From a checkpoint of a small transformer trained on Wikipedia.
Training: 129M tokens, 2014 steps.
Each number is 500 + 50 x the weight over the matrix's rms, rounded and kept within 0 to 999. Layers, rows and columns count from 0. Numbers have three digits each.

# layer 4 attention output (transposed), 256x224, rms 0.0733, rows 27-63, columns 0-111
496487518534530551480459531561530516477536475563509555385468468512549425365559442520494430482429478492557454455518494474517557402467508502500501485560487437478479447533467478552481469608508432454437482431486498533544439507544488509594462577506513480428567512502500453488512562485541433546523498491529451499546409507511396512495555516539
493461456483513506447412480427525454496472507504447473536516479541498445535466487460450526448457490444415494553385501508532476551497467484560518409485454495498498488555523554569473476458458493470513527493362519527487558498477523532581488364555532504481441408458540496475500432575565450431531513485446521463447440437529597478437470567558
510598526491427510516498486471566500454513527523548513471512459520544465606482457582461442561547432482478532513573493500541409474501432432508579502511518422538515430531487496485508542510496467455467524493497486551522474525508548421525488474494492440559525446422443562534417425467528561608483472535465574545522438427487519483473541467523
463502588654562437550503529569528424498473575501489441494451472520435553475476616488526567561587482529431419512439545586554622401481511494423608504516492593468548631435513520418437524632503495552491391553478478502488538363576509406501497626549435467479528501436445551534399478454512364559499468519553541560501478501582602425546512520524
468501435441436474528529433463562487470475480565548472514524549464522460583454481515493454482547485519572482534394515599480463559536528515515427492442492529453602447453613584541574500520517516499509517429529528455427567521433514496511429625531472570524485468484497577416563469528519486566459433470477517463479542521528478456493532507503
448530525536491489501451515470532473415461580491500442442521585569570525543478606423511445559444425492546591512562538532489518554460559468554509594413539474437490496521584471446518450521465467506448501470495501466535476506526588493540526454601501547538514492463509584531542511524487539499483514567493469493481485464497435523651503510511
450404464504504539529500425496465498555543380444455476469440524518485531493430469536507519570524557476494464514465525455504470552439467497456511521475510486537528468511565394581521465473543490413492499509501549542458411550523478574491561487492533473457485479469577605478513581533566509536554560464429543458461459500521529547509534535455
493509474571547447476505522499477443523459553547576526460446445533414537519408557505457536542499535525481409553505506436427479512567473584447387436558492480510547533442443508543580462501488542500495543543445458492501522477573533506463496510525552516507388511478547500468422471451629540488564422464452533491511481462500563563468430480489
612589506456480499432519564564469486521576519599519533452504448500505507563563572567519554566513447519521488439432521618512541468535560617501459514575551422467463534564562564447522481475451502546458514510452498409574527459457464496544529468493526418556586471481472561554399481498413570563535491531498437447529527419548471490427455559487
475523510564493490498484473543501507551486569440527521478505497516529565523484477488535508585524413442549542470575507525540503506502454531594473480457553501506490556559520543530595481484471534473452514500533572494537490530544527539491507489441492543594528570520460511526476484495450518445531538470449511468496511463509569402483548479509
459438460487505589364540448565473563569562440450597511433459592691567578523487429552577406600480498618441560594511539517493535486538437577516472440515456469490527482529584525518536555465521547472559560468580445504523519603594542422504463462479506486542387499409416497555475530491469562480576487422501451411545476509503479509485297509460
461529543531476506555478495492432526510481469454396452484499456471504482495448475521456528595444429467531445518473611511606458480475514460517544538506456485434471458545425476477540585503531475523483503510454418451501512505529548484464502544505464442533481494475496469530333513522558501591483493503563516449512484559541493503449517373447
489453548449448597473469517491482574524491495596455557525501493519534632484443521465447532437375512456541470497436463547565558534483473555525527433637502454489510482600517383454505466488447405606580445467504571590506435503540450428532454577519441431436487493552589488588505489466467574563467394454566516561513441542450505448467480512601
555498479506549608501412549531490474559545433582499515483520519492517565490482472499487485550487518455504582531560457452500456528572499494529457412470456560511523587482455491493483624411527451480494463389477450437472495469596495463494521502505566483478473505442572487480529543399510553561410576547599541477576540444534513474536546448559
460561515484456479495497563543494504535447495563572494483503524493534594389498560411502408485484401502403508564505433529499553422506548536551561584498533573591467551489532419395494557480519482475582533463330450619452542462443524426546488569452488557616545508547450531500573487525429556439495522480446487459436435579491496451547427598442
538474492497560541411538550445474553536515541547514451453526455527625493455455434560510439545414525535470546497595469535458568477473526538554461516532499444541534465463481439481429499518420572428465505535521491468542598528478541558549470444434496543467473485539514458463502533400507503541518506503526470450526439488564514416494505545487
448499518515478396464556394444525469454528508588459545433456516535568501555495534460458439493560497481512515471512487521387509493587430512527566475515497501434539529467590455592417440503469501541500405509517495575455482562403584504480508484511574469560510564461533516539523464514505551602451485515500645500452481494486530495513484532491
423539484483464511485492513561462537481512427463471479473444545572473500491479557504607547492526432490540433515450537577504505505446495582451526558436480460460476671545531528452543503521615481416530430500576441536520475511606496507515532533483550535513433535492598525553424485555444569536440560347507571449520543462512507476545488513491
519516545519519491446625506604493528522545580434555545465518538551547489437431475448506515483534489563433502466488500481491478430457512523566479491432490547482557555581516467475490522554429487526464511521547482514595429498562607501517481446511578531575415484443493479546532500398492487541456580495466558496474531491505543527457448516461
546428577441444478448534571565464497461508569483508480475435489565478547472444522488540442551451487495520477536477557555468471470473559491430367516465396466492487437541584468446486524447489529543546461562456492557575501481544582479475438495500511466501456480533487547655523508430484418499387510475507563477521438535435489516433442422576
476473506542472442446476455472568363522452566541487518457505478528506522508492478449485589502524479490492476565538527455462450492472416544487516448491476505498485468477565527525473545504546460427429505503446520522504559576491598497478452531513491531495491430514426501439470435526489470497506446499432548600478491513489578597440487465440
482520593551547587471414510495522463539517455537443479489523479505544573494554505521489557530465493483484456478461426468518526434447530400601500454469544474425515517582492562453440547546576588569447506464545418468457559512557438488609527437469478569569487470569480606487411463488513431527472507519438517535528526464535441527551537551544
516500457474443459439524509547504450510492533485516598497507430411434490498566404483514405475544493467487505514536399505509523535441510444489456442418469502558430554568473503505491525490490449455461434511468552471544564538482437366476514376483514534488508489454550489547468515440597613427521507450594460449601533509612488449536485505479
530479511465455512467603505461449494496511540549543500475663544486524432535434510496558423452452485433533478470553517581461537487540502460482481509497524548531528483477522492511390499568523549587506448540537619586522563527511520583457589601552438437559471514557556395472446510510393463512430537466471520523470606518446338381508379435522
464523486561559402495451501538485467632544457520607522522565507440527530429531565522464515591459488579491473582507569504506568418530483464475531453536500502548536554523533543504517536490444472450584572521518439524576531523445497575485520505526510468537459473434495516510550543495527535519529544557450583492509554479551478511493472499540
479481465532523444561575410449506505521464478464512554524468600461466479539520514540527368545422601463476531548517525471402485538404478524467447564455413522529543421464614484451497542497517503451500619463497496432529443572535516497500485518482404545551495476481441431455430622506472481474546409461408488507454462487509466524441538504498
605534523458474444468460555626505532507493527483470475490554530541527561515483511480540485583542502678453538499504506528489411459518521516536567416502511460484498431568468526468517509540495553494431486494559492413497565485553484503502489533483492583578454537496538432522397545376501443496496558487492598422485488460500606483473501541486
471476518471420516472440535463488494623447455472527461521564488448519411534498521538461464405506522478545541543474513527604460518488465468554514531514538516521583471477503525435551526540411543456510592445459488548440500576532419458510505471524479419344528520549536531438472563536571504443545541446505508526462508500551417497495502465501
497503513503570436523499527530556563538416507484502469547477560532533453484466544551490399477508487468548494511558520499496531541493410505507459427479489549498509447537463553476569465505548397559547469406492505552504460531487553495589578595503429576618601498470457510485540510461488528574518450485531479484439547525606483541418526534449
480475461478545553454468572522571476491528469454501435535496589429411591383534502433461575479465479528481380506442572509444535504443482423410342487512479478496580518464475433469473476442497454537463477510493424553603536468437503446502540520564523504461572370553484363537552524387537441462481502503431556502473447470485406546575475494508
550547471520439548475439458562541499444439525507452425508501377656622523496501584474492392535472423482431489657532587509439453449523425471522510488450499573486625513600516546404494508593526570507548393505518472498473593457528484602550555567436477524468411459507554516568459516501478486529516574475499520425508532539602558427442469465489
468616481408499479567606529483442499518515555491597608544438518541556518560567616547596533477505512496418518515452526430576433517506513554574529576490536499561444477468595477386483499530475496495508457489476522418597457555527498453571512506459483554523509468531496571494522511477513532558523473493471486482484513466598582434559578467421
535436558509584556549467463629461505475493536520480480379462552516531521430512415500381481579491521424501557422508507420516550547422460548471489533509460533538486456443497493472508470517507550573505458544627559511437544475565523504503457510515439567514513634570537580544493564607437450497506528442542496545494444614415625526568521518607
532516407499425555508450564478399449559510498478532507478502497465560445476546548480519569518474546522527496511523430455568548499447534520502479490459518464457479580506588458359530513587523483448498510569552457477528398518520403523536532478480490616489506497486430521458467485445543491525443496557656468537465424505486458475542523504410
534439528478541582465422565555413493595549467592477505518455537495571540501510523438485465499488489414487551459519487528413495536467420496483481557470574445445464477518465401474448353415427486519462444376489431514467446483529506508571560445467470424630500426523509379522501561462475423555515598519510489568421606530486463481530447449457
531455408523518562467577483388566450429516505468443465472483451493462483480366458517506497552431470452472477536559554513549523466456571412455528575484474489499558464607423445473487497468524549520493512529432455527472439507561554466561474576563464472452524555487404503509386425563445442440438501472529458551425489430484441489529526465499
503583491520438450481489480460460487363498589451361465451557396459565510490503463510435482582492449480475510527477485541510476497547521393520525513486453522455570498553529477461437593467527449496507472581438575514521533459397499460553495574520458495447453555417522426514488553524476434491493442519555493439498496482445491439489401515490
# layer 4 attention value, 256x224, rms 0.0795, rows 28-63, columns 0-111
429553536574518487508552497524490531564501517531506592463442548509484540463494497468479501558501491535505499548542459496448571544542454477411514523558524408436523571556479429537507555580481513534496509483557531606471464571447485491446559571505419428496581510489509482486502479471555566526420587560493438534522490533522469509589485490567
507518520472578592483448501517562403500490484500506470447455496498531542491464471505411483522520513551490466495509507488465522529405603485506489503506575513441582476447477483523506531559460487540493460480470548406512474504501545505484524492462516591478533470483606444451503471545528538493453504461483534493468428571476597572533463523558
540490521486496480481459536509471511507510431467511498534498534443541389597598589494497448434509574470537535463512444465550429524560479509541383499553482424509478501554501491565503480476500515464450528527552542446475465615547486548461510470432529551475494518430456516482576459479471559537509435497470500439540462473432418497479544432480
530593530439500519462464630570458480533554474526408526509500497506554490467515535505502513473485509470470483467576547444502594512459581477496532485475574498542439533509387505514513523519532524497498517549526476583558466481549518490543542544495479438563452472562535501490538423444511526458525552556474545510511549527550542554494436512520
522522497566506441439579456533450564547544474497502526595490441496502473484440442515409561487495542529496443503510546487498504385554489571434495497541563475521534485466465509539511629533536474479538550475543507531581540538492454466525502458430469463479494496479519478438534446623529460534524449455491482515452522538594578472442533417462
529567519436539487478491501506578485385498645470480550486510524488474455554482501456492481499506481514443512512521461497505478489512522518481424541478486503474514477565449532443466541515497531555498496536468464504540513461511536440496444515471481477541512499497550447519489414563480500419378530532520452577490478496442468449505496526558
507515526450494501550445519485443458481404479539450569455518539466544460524590544466593481483561525437463465438528470544518502517529493508480451487468479489463499500479549480404483448427515520484512458545494447510522487479466503475444496567484517497536558549477496556495426561532493450525484508559530488415509534552465469415488550514491
504445528553505548532532505479482447532455443465502465455509528459497588525460508511503437490438607515475520531537518467496528529503459444502541517462517442540636475463447371464550515552488446420452487429511549518383491485506532467468435464470507561478456558563481443521569487520598464456463496442529538614516541567533540512522548453560
492490527512399546458500476486491453546513475527489388574515515516539482523439476533489469488505529534441462535420519485494533497587528455449555496513472502552531479509540502529479561484454472511534555463435545554420508442511532482479508553519538554439563451442555517494543539504523496498496436514479385499459508492482479544504497552497
501564511569501466588576509374584443484434552481455490575439421367428448490502565399512534474548446481510419500482526492483481651513580479455554560492491510445531556488518470514451380466494505547538393443434511458431509500476443600507542534533487522486578512554491525541501502528482521488487531484629440503517558483474517464537581596549
537417466589586579514522538425507494504475526440626520446450474560544513517498507539526470512639606532529529572515484465454506591520441561436416446528510575521494541469552499595507505534508577474535509462605501522506510543514409486475503444533565532438541528470502501485536539546559499451478477581502553521549498489467481449459503544482
498498403512578529488486464480488509519575580535510469560580532491487422524505518529526496545526455469514506572568477442378502531499512434501498569436605414444504505438482552526497513489531532446410494581547422408466472527469578489505493476388570489489466517449456487485498525443503427483464530522513488510555489479539502510475524502394
513486556528447446497535485540450506498486491468531435461441533448484487546495549538573500498585495508451489463432456530603556507478491480461491516462513513524520493474539561493513492534485463467547516577491577535535531477475491497420519474530455569437501499532418450528488541496456452538523421510471538457508429547391520528434514484473
477502518568495464482550532463514496510521511447488498551495415537459447502481544584469581581454481474558493504535496452512511524484467446557535449555494424445571511531510509517545577522474522549434464493546501466437447546490481539538497452557411529420534483519526468464479501433534498499464531462468445503556511451556519518416545436570
473511442523445479586511461492548580475463491463521549501407614512443572529524546518514472435522490485436419474429559476448447538496445455459566582530526545518529513528513560518440492492571416548517418549541495459447481486486565527537503477551542457551502452506485486503466497548458523465437538412460588531516513486416466495500535489508
572599478405476600511534586514562508482442500556560487515519504474494446425467462536500592422503516503490408579461493447571480442387552522537562508448527504476529472518414495437536517528510573554523516506483485422473463500521481449575464560515559540480464450458498456524547578505503441453533462389527493481471512503485554508474510477512
548466472497530405545520455516491442551497532490514506513508501398436461579493498405462478510450536540463474495520388445546509539534422444567477513552462580567550430517541551505459472505493482540548550544489509522482559478426515500557431471532519476484495452504421467505541511459528434423543480562519407456438488529518448432456486531527
502493483511476484521519488454499463543456460522487420506470406515460476554585573505499447477534534470535431516460451440529525452577505493478564551537429500547548528546524566510507455517598572510554493441534523435478564512534445509470494531503503546428514595505401475512505447506513552462535478439560514545498483528512555415460506448455
457527415444512499543451445434475513503458441538515474531494445496512463514508451466448498387502563457514473442510548422560469473607525500577513507458577479484586537561461581560556489477523521425427564483577583418447453487513456538542570518533544582505514532413525464389459469577497471502519518508539463533484515504536508451470523543478
490472483499483594472481541516422500480437546453509504507554459509504451503526484500535436470512519474524517493492491555480467520502453547513526577522503504517500504515490393518546416474457533517548514499460489437490481479506494549531568581430498524492514540424547578536512516446523579464533555483537436476518506492474475496583474545550
469445437517502452469519521533525551494501514436413498493523497490463452512498505479482449502525469483475558472482570525491525590543500574468478537518530515530474529491526491527510590485460446389441519525519534542492453540447504498430476536485454383468534493488467495508586439552518520453563503512541464463501487477486522445454480484506
520531509587559445515522518485459538500502460588573402592478474514521531591481601551459522550440516482481430421464542458440519444497498483485502537495437516453518494525528474477530474495573568485503560561476530448484515532482495578491396563568520450488555619479491503476490468591477408507523481563501483517444497466476498530509463541575
421497547514514481482436477530562475493463510573474504468397425440525463451526445494513492460469465536428512519459534483573447516503468497524463451495530583442477539473475552540566490390546482456523552533517458403509444544415463395621414431518619536500496490521471550519576472397520501478556468429493519468558397543507569575541520501457
470496512484487534567593487477533460447412526609478528451499537481435530582509492557568503401508537515474526400461429498470444494546499528484533508479456464535403425551520532504498523502501528561516453484540550518469502469515530509478473466495597557511537515552530491474480542479484507553475514452537438505527445485530529535535517466443
491569459532514512521472485507466408429505571504483526456479357489473514491483411427488573514548424538501457501528481500525578465533500477596517481630565473435548507528417487589488457402454512597496430473529476513454531524483524493508484552449484514460534416572585557520485402478468503510463527500598528521501485516542500482511492477460
464507465572504501496480429461536481445530335571487455491433542495451421538449503503543473476504486430514500527476508457496477520509486461520483551501469552473548481486574488526437481413538423470454478482486505480460518528497529526479508459464503447460557512504458607438593481563500527495425433563480500466532545486489473491485492485509
469500495476517545501526517565566578422521520499546513516529449513490535430505452470510502497473447622464437554520514411441493485485571579473549480459451489521501468488518527542443519503535518502537503496486432505555506451483543516466473520503521468597550531506461539538601453431510528513566506481496497473476443449521495515512433542446
467461506464464633466469405507467431502548497562497520473543490456407471469505482432472561527512476499489480434476494449512549528496634511500501488477533418475450489476559477458478455510519521495439554542515471493562488469483563454512469390489564412450376515470582509493599464540574440450462508494546492486520429475568495492460496426513
518468494525478408530460487513470540507469466510450609516517461547575426552536601646549490503510490484474560418451392475497495486498411576572566525517469467515424518461591546535506567489435550524452407532441586408426372463536442457543528453446458544498505544462508538497497483450416501539467525492488412489446552444580530450505479495483
518437429516535449561469538395492532525516512516439443516449483320435469508530549469460506469590470465520489336440487532573484533516547515472440490572438536550365501469510506587476431392513424407565589441479466442500479530469448429462502496562551528487526475485387558414560495471458459562453481540557524509607485473434445551500481530521
541516482550477520430385509465500476499446414532494493495439475466471475497500437502453478479450536491473445549568419503432608471541421456513554473492426534453530495521479540440477571497592557395533553482506462528475501484488575541456535470479504461492446440476502470497452410505503509500458469493482535561467468523426518480377493562587
491518467461512506459556498424558526463472536472546384573534441503485379482584461531591544495523491501519489566488550577530460485494538516529457518546504511415523523499439506485435520487475507568508484494471470514511478457495474487505574548499492457458498354493513545462487441464631459504491473508526471553445511486500385521471577496378
504513541498533428448506553492571548421492531482486507519489513466400550553476549481458457503539441443527515520575522509491506512518450501459489586526444565565491444543520528559525490388476474522426513460557494443490489510499515493463503503485468498503483435536541468486526447574492442474534471417460538464505594479593538553446413457546
471492518477448476515518452480586647496472517467528493470562530491421450489503465519467553508580426480499487545499540473561528472489526511531518485456534561388583552492528542542546632540503471539476514532527501490464448567509485430523469445529500479437508553497505529461439572505459533499535463463411448531510473506578468461450487545546
469492554457504479579434511526553436583595555387550506515520480510531556540451568394541495540483548558539497487483504456510434473499427518583516496582505490532541501389519557574480522491531495433524438492515528483442473512503398519508497458510504501452516471517547521457483510521515562454506483465495510458543475527538533430476467533487
495467437469525545583451468435517516610517524548603493565467495505570430482495512465521493504498540542508522432425517487480554470467467554437498534538515489601435465502505509549560483505523474515510529482527482508579510503534482565499427448494506543496508461550483523465554472499571500533438488467488501534583549519525560562470532460483
# layer 4 attention query, 256x224, rms 0.106, rows 64-89, columns 0-111
625515466517475457463534476512403496507526580452464460524610501446452533490590495392512495542491623347502453510727518509508541536384549525564432394554606476603504521389590435453466477466513595486520457567513540386516464367556451574410443510429451456522289470507433607592543495623447399458474344532433502508508489447567379438509470522331
462466491548621491458374572417563532446583601492461585529471498517505433517520576496460518383516553451431535439480558543528519399382416488466563523374603462467581564477439426605508454573485534514477459567522537541400584390497590417508417534496529456511392463577517431505537383493637593452550439574464524420402569482480548408485672444530
402559653437588491416518433453597576480461486591457462545504552609549488518526484562431473486533506483381515507537577648578469453412445510685536472468494499473557560577534498473455556485377471379474514462485439390552654573509485523591427547466445514535440563464438427573436647361618620487492395450427469442517460404481492589581435461522
423542506614375502587586572473580465567512415439575550640622450550492555469520385590590461608479458511363453524424507355464576517573466418399483516454546486564611377531416677404592527657498599521443491491546444392479511478484596508607356500482467415442382473438525625532459415516550489457508432511377590604530548365475501471370408603572
535509534437487478532525527572515521525395418503492487524506508637517519538467485514552587519519430593479420549513468576543420566438483369472515515505452546486476532578485509492437581452532575463430430528482457544464556442494593635476502468555438434596501529532522503592532460564532443533523612571509497398446492432530429538522542510568
461427528508495537389534536547488523595548463383514479347489485573502522515438416643488444614543400428353535505423492595706509451598489551456497493578508448496502480488535433497580466441384493461503523439539552546478434446469474440531550434554493462606409599504517406557606654526463634537398405444568464477610546484478606417504337492472
567490546598551492470422503472444346402484494476645437552583408542508489477419448518541447555554581642585547613499426585564611356512567432447521513578489451500354479443520542482470509463461538463659392450533441574551523489487494560592490493377529503486475380515484427647461437425515515476436552434453614538547581580629499352505546545528
390488513369500568456454562716433398538530676504462518530621437458402585517460500561489525563517474446469550522473430488574455468583488490595519490491479476461566488502477481478538450469547569502477438520535403623532535470606554420546487462425591564535588465375466590447450527546503477556509525520439390407572521597408465492471569481672
342542439469666485526423566537544491453566384583566473445538365557461467510522512451497397455410424472545572571432523390390552412514515423572599493471389406594380514405512469425509271643562580563534465431551531456457334409561472529539494529460593456490399514566615459558514494486591497485493558506475578488545478511515476524584528531403
529458458545493603499544452490583481358488570537448391630445557435457455415525465668465590602523600545404528614537431453477390377455566471434525588477489606517580568446488407539425519412468634541473575544584490533434434561524467551575402418506550412497582507438395486600509500472426570437517553498505520497567510507562588465472513510508
503521427519468501308412578447510485451525603542397445512532511499474537478466596532443491538499513545494552627501568436555505451473576534464436495386465504495496447403497446493541378493526571404505470450407476560497423431453545465535538550490648402428571498473553412465445565422523529593457495546575451559352420535421504584448555535486
544514538439577414452484460497521465520550534507458525458550489432434542465516425532513428432459579636460449538421552471443432555539440501514515470583516573521416423528514506524483389401498465495528449504533502475453409428643519496520452493635554622567530399565466411518513430527569414584403456487392499448518436458537478597463395539531
436524560497598495441484565510566505546422497469367555503546445624466542520558530445505489531506321471584542507524563452490582452517538532532481386467478467387335520525454487508610467549484520525549453552453515528499538417433521552495531538535546563544485396508624547637437520489525442518428460474506471509436545419549609446538595445470
536597488470533571417521456406503559545652487534393540536563536508427542517519519484527438604464387578606435598443447496542528432397512562401545564394440523459405570532570464509509521474477507415351627588410529601462474533570542394595554438576495409557531486412664490511689502626459504502409505493451417539622505504439463478435539529552
457477603597487483611561451423571436505512540435572497438586430469542490550538499416518486567462457463450585557535487395579477450434496467564560527612568504484443437492411473539585458556432496477424425476562579533569578412481523532584414470401479620452442590431445436530546529472496430425597555518434575547549436482507478474431551552528
527531508508493535493509440451591516463555508509635531483537622525588416521476559584452511537501524352531539502517363506489571481499473481646460399482615441468530401462539570435497476530545504600476573509502557490479507387465542457526464527407501527514475601445602466566480615498372463433556597549551504541512505539652488348469545412455
480585413608557593519410482555679429476427519423481423566435338495484526471525606517508562502434537517476514633477526432509468412523418507538467571595554431490540558630493522505488594571605510492533553392489401501484506561587500499489454442454534535475426509532441524500533458523550454571456520388516521584542504469438625531564530310391
397581537443498529412488489538496518511659400586436437433542568459479519479604452470597520490579446568470461410416479575588536547410548529486566550498588473439472545471495559572570445597531331601436542337510446511520575415456537521552508529490403458445437451506506502609520555616485537500438467369555558414508531552465452471431552527499
485542472513426561464513500445486514546442475600606399448502547498507516482561575437484460641471544416553573541486522445481577603425495426506502652529510512529436445573523486439632469574366423496424579528543441450554468458423548521580590526659548504490539391518560384432541555434486455452512455661430464497497462529325442585537594475470
492401512388592563485564376423599422479418578409627413537458433586595465499579492623551611459533575610571530467650554473463323487509543623449477301488392593431509447425710472438474423327519339517466428543475395405420603432418677449513396503450546580395520469467473532495566549552505452467323422339407565546486458417448554484546617436516
601618475468556494493439495481481505578568453537505458464576460490665451535485493573458536573573413473490406386568512402351579567608608478596556453521544457542468531502514484483469544574481647560543565566518478494484533415440499593569430492487488431461565540396408462590419409506573505536431466474491484444524374441364508510512406568607
666551470493429521502530461476436410570432477525404539529533499597574456481390522535412447489488544490461511466465448389531478601609442430518517548616617624559459496411514505460501498451532532420611470482566546519602343530477458494600525548486559593561601557572530370449453544520434506422514499541518618527551553469535345508470522476568
550560649523542553498522559432588453515373674558530475477579461456643448489482408469529457318667559400492526509582549472547584529563551475445509536460582525550477456603498483477538610532553406587478539585519532442481436462319369459496634564499606408400584656515627443454651454448484581440473460531537453536502509463577475516457579616430
561400541459488553430578390444513532536509452531531381405447490623513489459598467620509483543474514562485527423523413591550655451549507553479564513554444478441491582425625562467602545433533533545517457454474564473425575587537504477362533520543551420439382507332565479620519494595425441555544389374492631451509482482609585509339388517381
571441359569441412545529343495539454458439415498570453456470526469507581515509467502388597554503569546562595439521506438488551495571499499563579596444471541638605559540482478380553492550419525482426501366563511429379444550349548505402541444533467514584551418474430558438539546610435615465515561451550620492464566527444391537530474491458
616549603431471481501448441583456554398396452534439495548442356549562603460586482469508399496454552504549524416488541604478433461636453526434388591608413579478412516547583461426607482446609530501526615517408606518584516603550515559589474458480451503538543473561641513580393479451320606479559503491438500473581490460567521476516465472539
# layer 4 attention key, 256x224, rms 0.1, rows 64-89, columns 0-111
452561555582528469428586523418425537425340501414540509390532445500473557485443469456530498583425369606583426574514447372554626584503464479451564487526501523530418542417543507514447608550511417524514515604401493479453508467622398455568625467541511499351410460435460452513409514564498462496337552448497418475532448599491529451489358519493
499486487550676560566504459516693464549434514547390462469463541453481532570511488589524431501472680347463392514513578513422516464450408595552496482435479555468487605528553439558490454539410547496522394522521435469547341489369551512468389472428487484401573514481375431505606432361525491518516565572500402524520573505492523496464481414472
394542500525555603461547516496453564501460378493507451497477496519589534477562466456512513497440518448489330485406630468552537463435461492478447551492465520492474594595758369526503554482585515509545478462461483546433449617460648545495414465509451444591552605638486485515500477514511487543522479520505526402474499386484525429419585440488
528423623623449525511528585563490362610496580511467425531581471412415546475567549474559494697454407462335392609482426440367537484535481545480404464541420518537560463494517475388576435535519518477507500509459620485507544498521421496614601435526441416445460404560571525470398515471396513590456504540557517513515618393650489485520468511539
547502513475578561457490438565516581421485515477406439489567488517542543596461448403548592518545471404476424417523562614611559472449479486550595468450534506516504405439577515564611475464494462482573487418484562510512505485635520580553509523495589511431500503506520578567530468523469468535482534569506528496491449546441484447474427469526
436427481518590477540634478414530537572525391459384585421616563563679522454518461571378478469408363511467535473485392459546450585448483495531521565560468513497524462572487541497511526384477456314475540478602580504458414611492519491485442576504479522593512575572582441522394457386522505447576489434414461497571498459422497514472516536573
669461494558508489555479606619509541471547592592303543489482439587467485525544562463495417536463438572527434433439508547517486493522492532466476484500442527536549455590506466564437450600491421495581435565575316445469522502403507560498473513339604437575550495479526512589464550467480530609494459489387622509522463430554460368489443546591
648608455552428491562422519535508540566569504463399484495536422544480513432482492515578494502616491533507416515426443471609464549525625537528436526449574519519419549439418367467503559498582407414488491423603495544456525554543558576518467471557446466501570574433518565537493449580541462640523599505443580576465486484521503509471644487557
511399587642477469454379546398478489400664490519496508484467388603471533400565528450455481622511498452605554428575465397443494510580428626427475552517501659434523451549372396442519431467351520559511538557489471499585506459478493448526438585495492545444464426480667458509478596491426516449466421472416552499535622539467539486575550470485
581418421491556425538478523498522545453511536351399497506516471527413529397553422567518454544524434572529476486409529511497592471521634485529512431497558575453608507496471620483539458371525559459613461618461483505497428530517638503505397467400529531485585531397482418546508444484544518462369537479483461397413652445496462483567451506553
510658545537441475551476567415520436499446494490503494385407549528501485487520534484392499451624452486534497564448459469492496448552489606419476520475392435558597505489461458544524599477556519392513460462648533597637440521518512553395449520466497479464476411501499434510449563494635508393388532596475464531446456560485426590442557453521
519515486468540523466505488479389515563546460506454573466385391639381459535490498626527530510514491440543504483428456407526488497614513522405447548681531445434459413509466491474546522480412546554575391506603487543547587504582466504396521497541580571441468386516468526534511544490373426494543540352385425523414413456520602528494484563594
510515547579534502414497514563425573496545556532445433533516553559437433484481531498482493539542476494527384512372494640581515550522354557432437516535457531536409476430429479548535526456544439519415500407530478469402364530406428590488477485564517526493461387473441543492376653437663486454454483490536387523482449498491439490374480370460
537499444556529509428559532509540592557561498392510378455549529422508515562581467603444453479544456485537519478482513528517481495385506506534526512572430552318594484570542499558539490501500560433556609475330512576498474555549489556355545441499482395566570502374474617428447653369501467454414490546475370544476516569564637532504477412603
487353466530626478414474483451457432400517441520486546615451498465471609498523404515497541630437517541439531389501572507433486579512410439546390516469473516516523569505503479530430544508474618552384488478605589481562554414554582564530556581503572528543584515596476497600618538530550549533524414504411670586492465485584602355548639547542
506405512405426514464577576434411558438486520432578484501577542608642501359600415394495381565513433594476432420576532444502547520446546537569522486398517530484502545459475488415510649529567457551485572499565442448424507464449459555496434591526438475542604570422571430486505547593602546443488492518435473415603423509552421445449499476504
453444498611461560516451497511588537493525460528437587547462533462438577440501480543498486705547531542539530516463446585443441593453456458427516495394537387491498442418527553539434461596522597376405446573462472585497427431605426348639599548525377628460465519401515453405481436589538554482571480537463556535483464412451496471463497515599
398374410560509339458475504559488511356563485514358552584591416500474405563581494514539485471423414485473486597501480525444566422446473538508598515400494429539332506644521396644416406608526515455521411532602443555491524545529416479534475522493538555478545533518499412479388619323487466476463526501422489581466387494534527426512416426556
462413485404477412482439516533514462487494635499517553477513545413514394445499624433569570471455499414662621507603508555420510570548416511536403542476526555422576509570525550425568442559363477414419435360557496580538432517531527460549514530407456489572516457469267499417582620463427551542420448473476410490431497532566517452468489506463
533458458497375469413531651557545562476409467524409431499352549386452636531473531462476693427463507440333496496323567586600515614508470456404444474517479550510435525559394534475599572373546511461542524483597660385282512387438508554451520496464640511504399430422442582491533481536451458528457594484500412537570521477531704423486562529496
501464426456541532459581576561538521447522469457467523511516523537525549552455518502339471600459500449530453557614475577500506406593481512442482549501405506555521506528563551490546558490371493640582538376502519406434450470536516482599495517480561443590378382490560480486435535529516581449401536486552567520452531448426535570550569595528
536494452499354594483456472461342463479532586464488547495511400495454524387519422597494474507382514460542397506445463482477454493539515429550520483429520438554595392551586513393501725498479448512655400431487482482491481562488456485431504442546440486534601541542521394471582379512499560492543509546427474448462395614546491598573424480503
489551480524457527427542502506488559530470517501583523507575508437441582412601616512349475412480380469493471516531508481439569475485488539582452424591553560583616522482445551489466497545414413411431487535414552415455457502493531461438423378541588461539511467504591564411428427518571506389492422492493448553563488583561451485475477587399
537483541529532476467605489392535547473446502416537585433506447535564402614391450457532496481556423473493439498363474536476423547474402422460505531516427407567587485531583594580547428405429489468604661477544441435511611448405501574494486588452569478475499558447505479535383590570441535497541450489606441371584417347566609576532461461506
422484514529342563537522468473459547488392538571544544350503470586531483507384541517472656464486512494498536463492413606554499492549570479488549547456535596481547638586477562463511510536662625470516594417499506456659523371527446333609411537467540446591396558595477559466530505451499537512518475466451579435427518569480518537575464511453
485583398400571626453418493519432502580527456485447445385479581629459573370528576400510498537566528702483516545540478391548424575640458374502427582487494471430423454555571522523497517364499499478505519412520375513456557476602401421460571556579531443485557526456422495514448511621440517534517446506602586407463424446425591538563517418622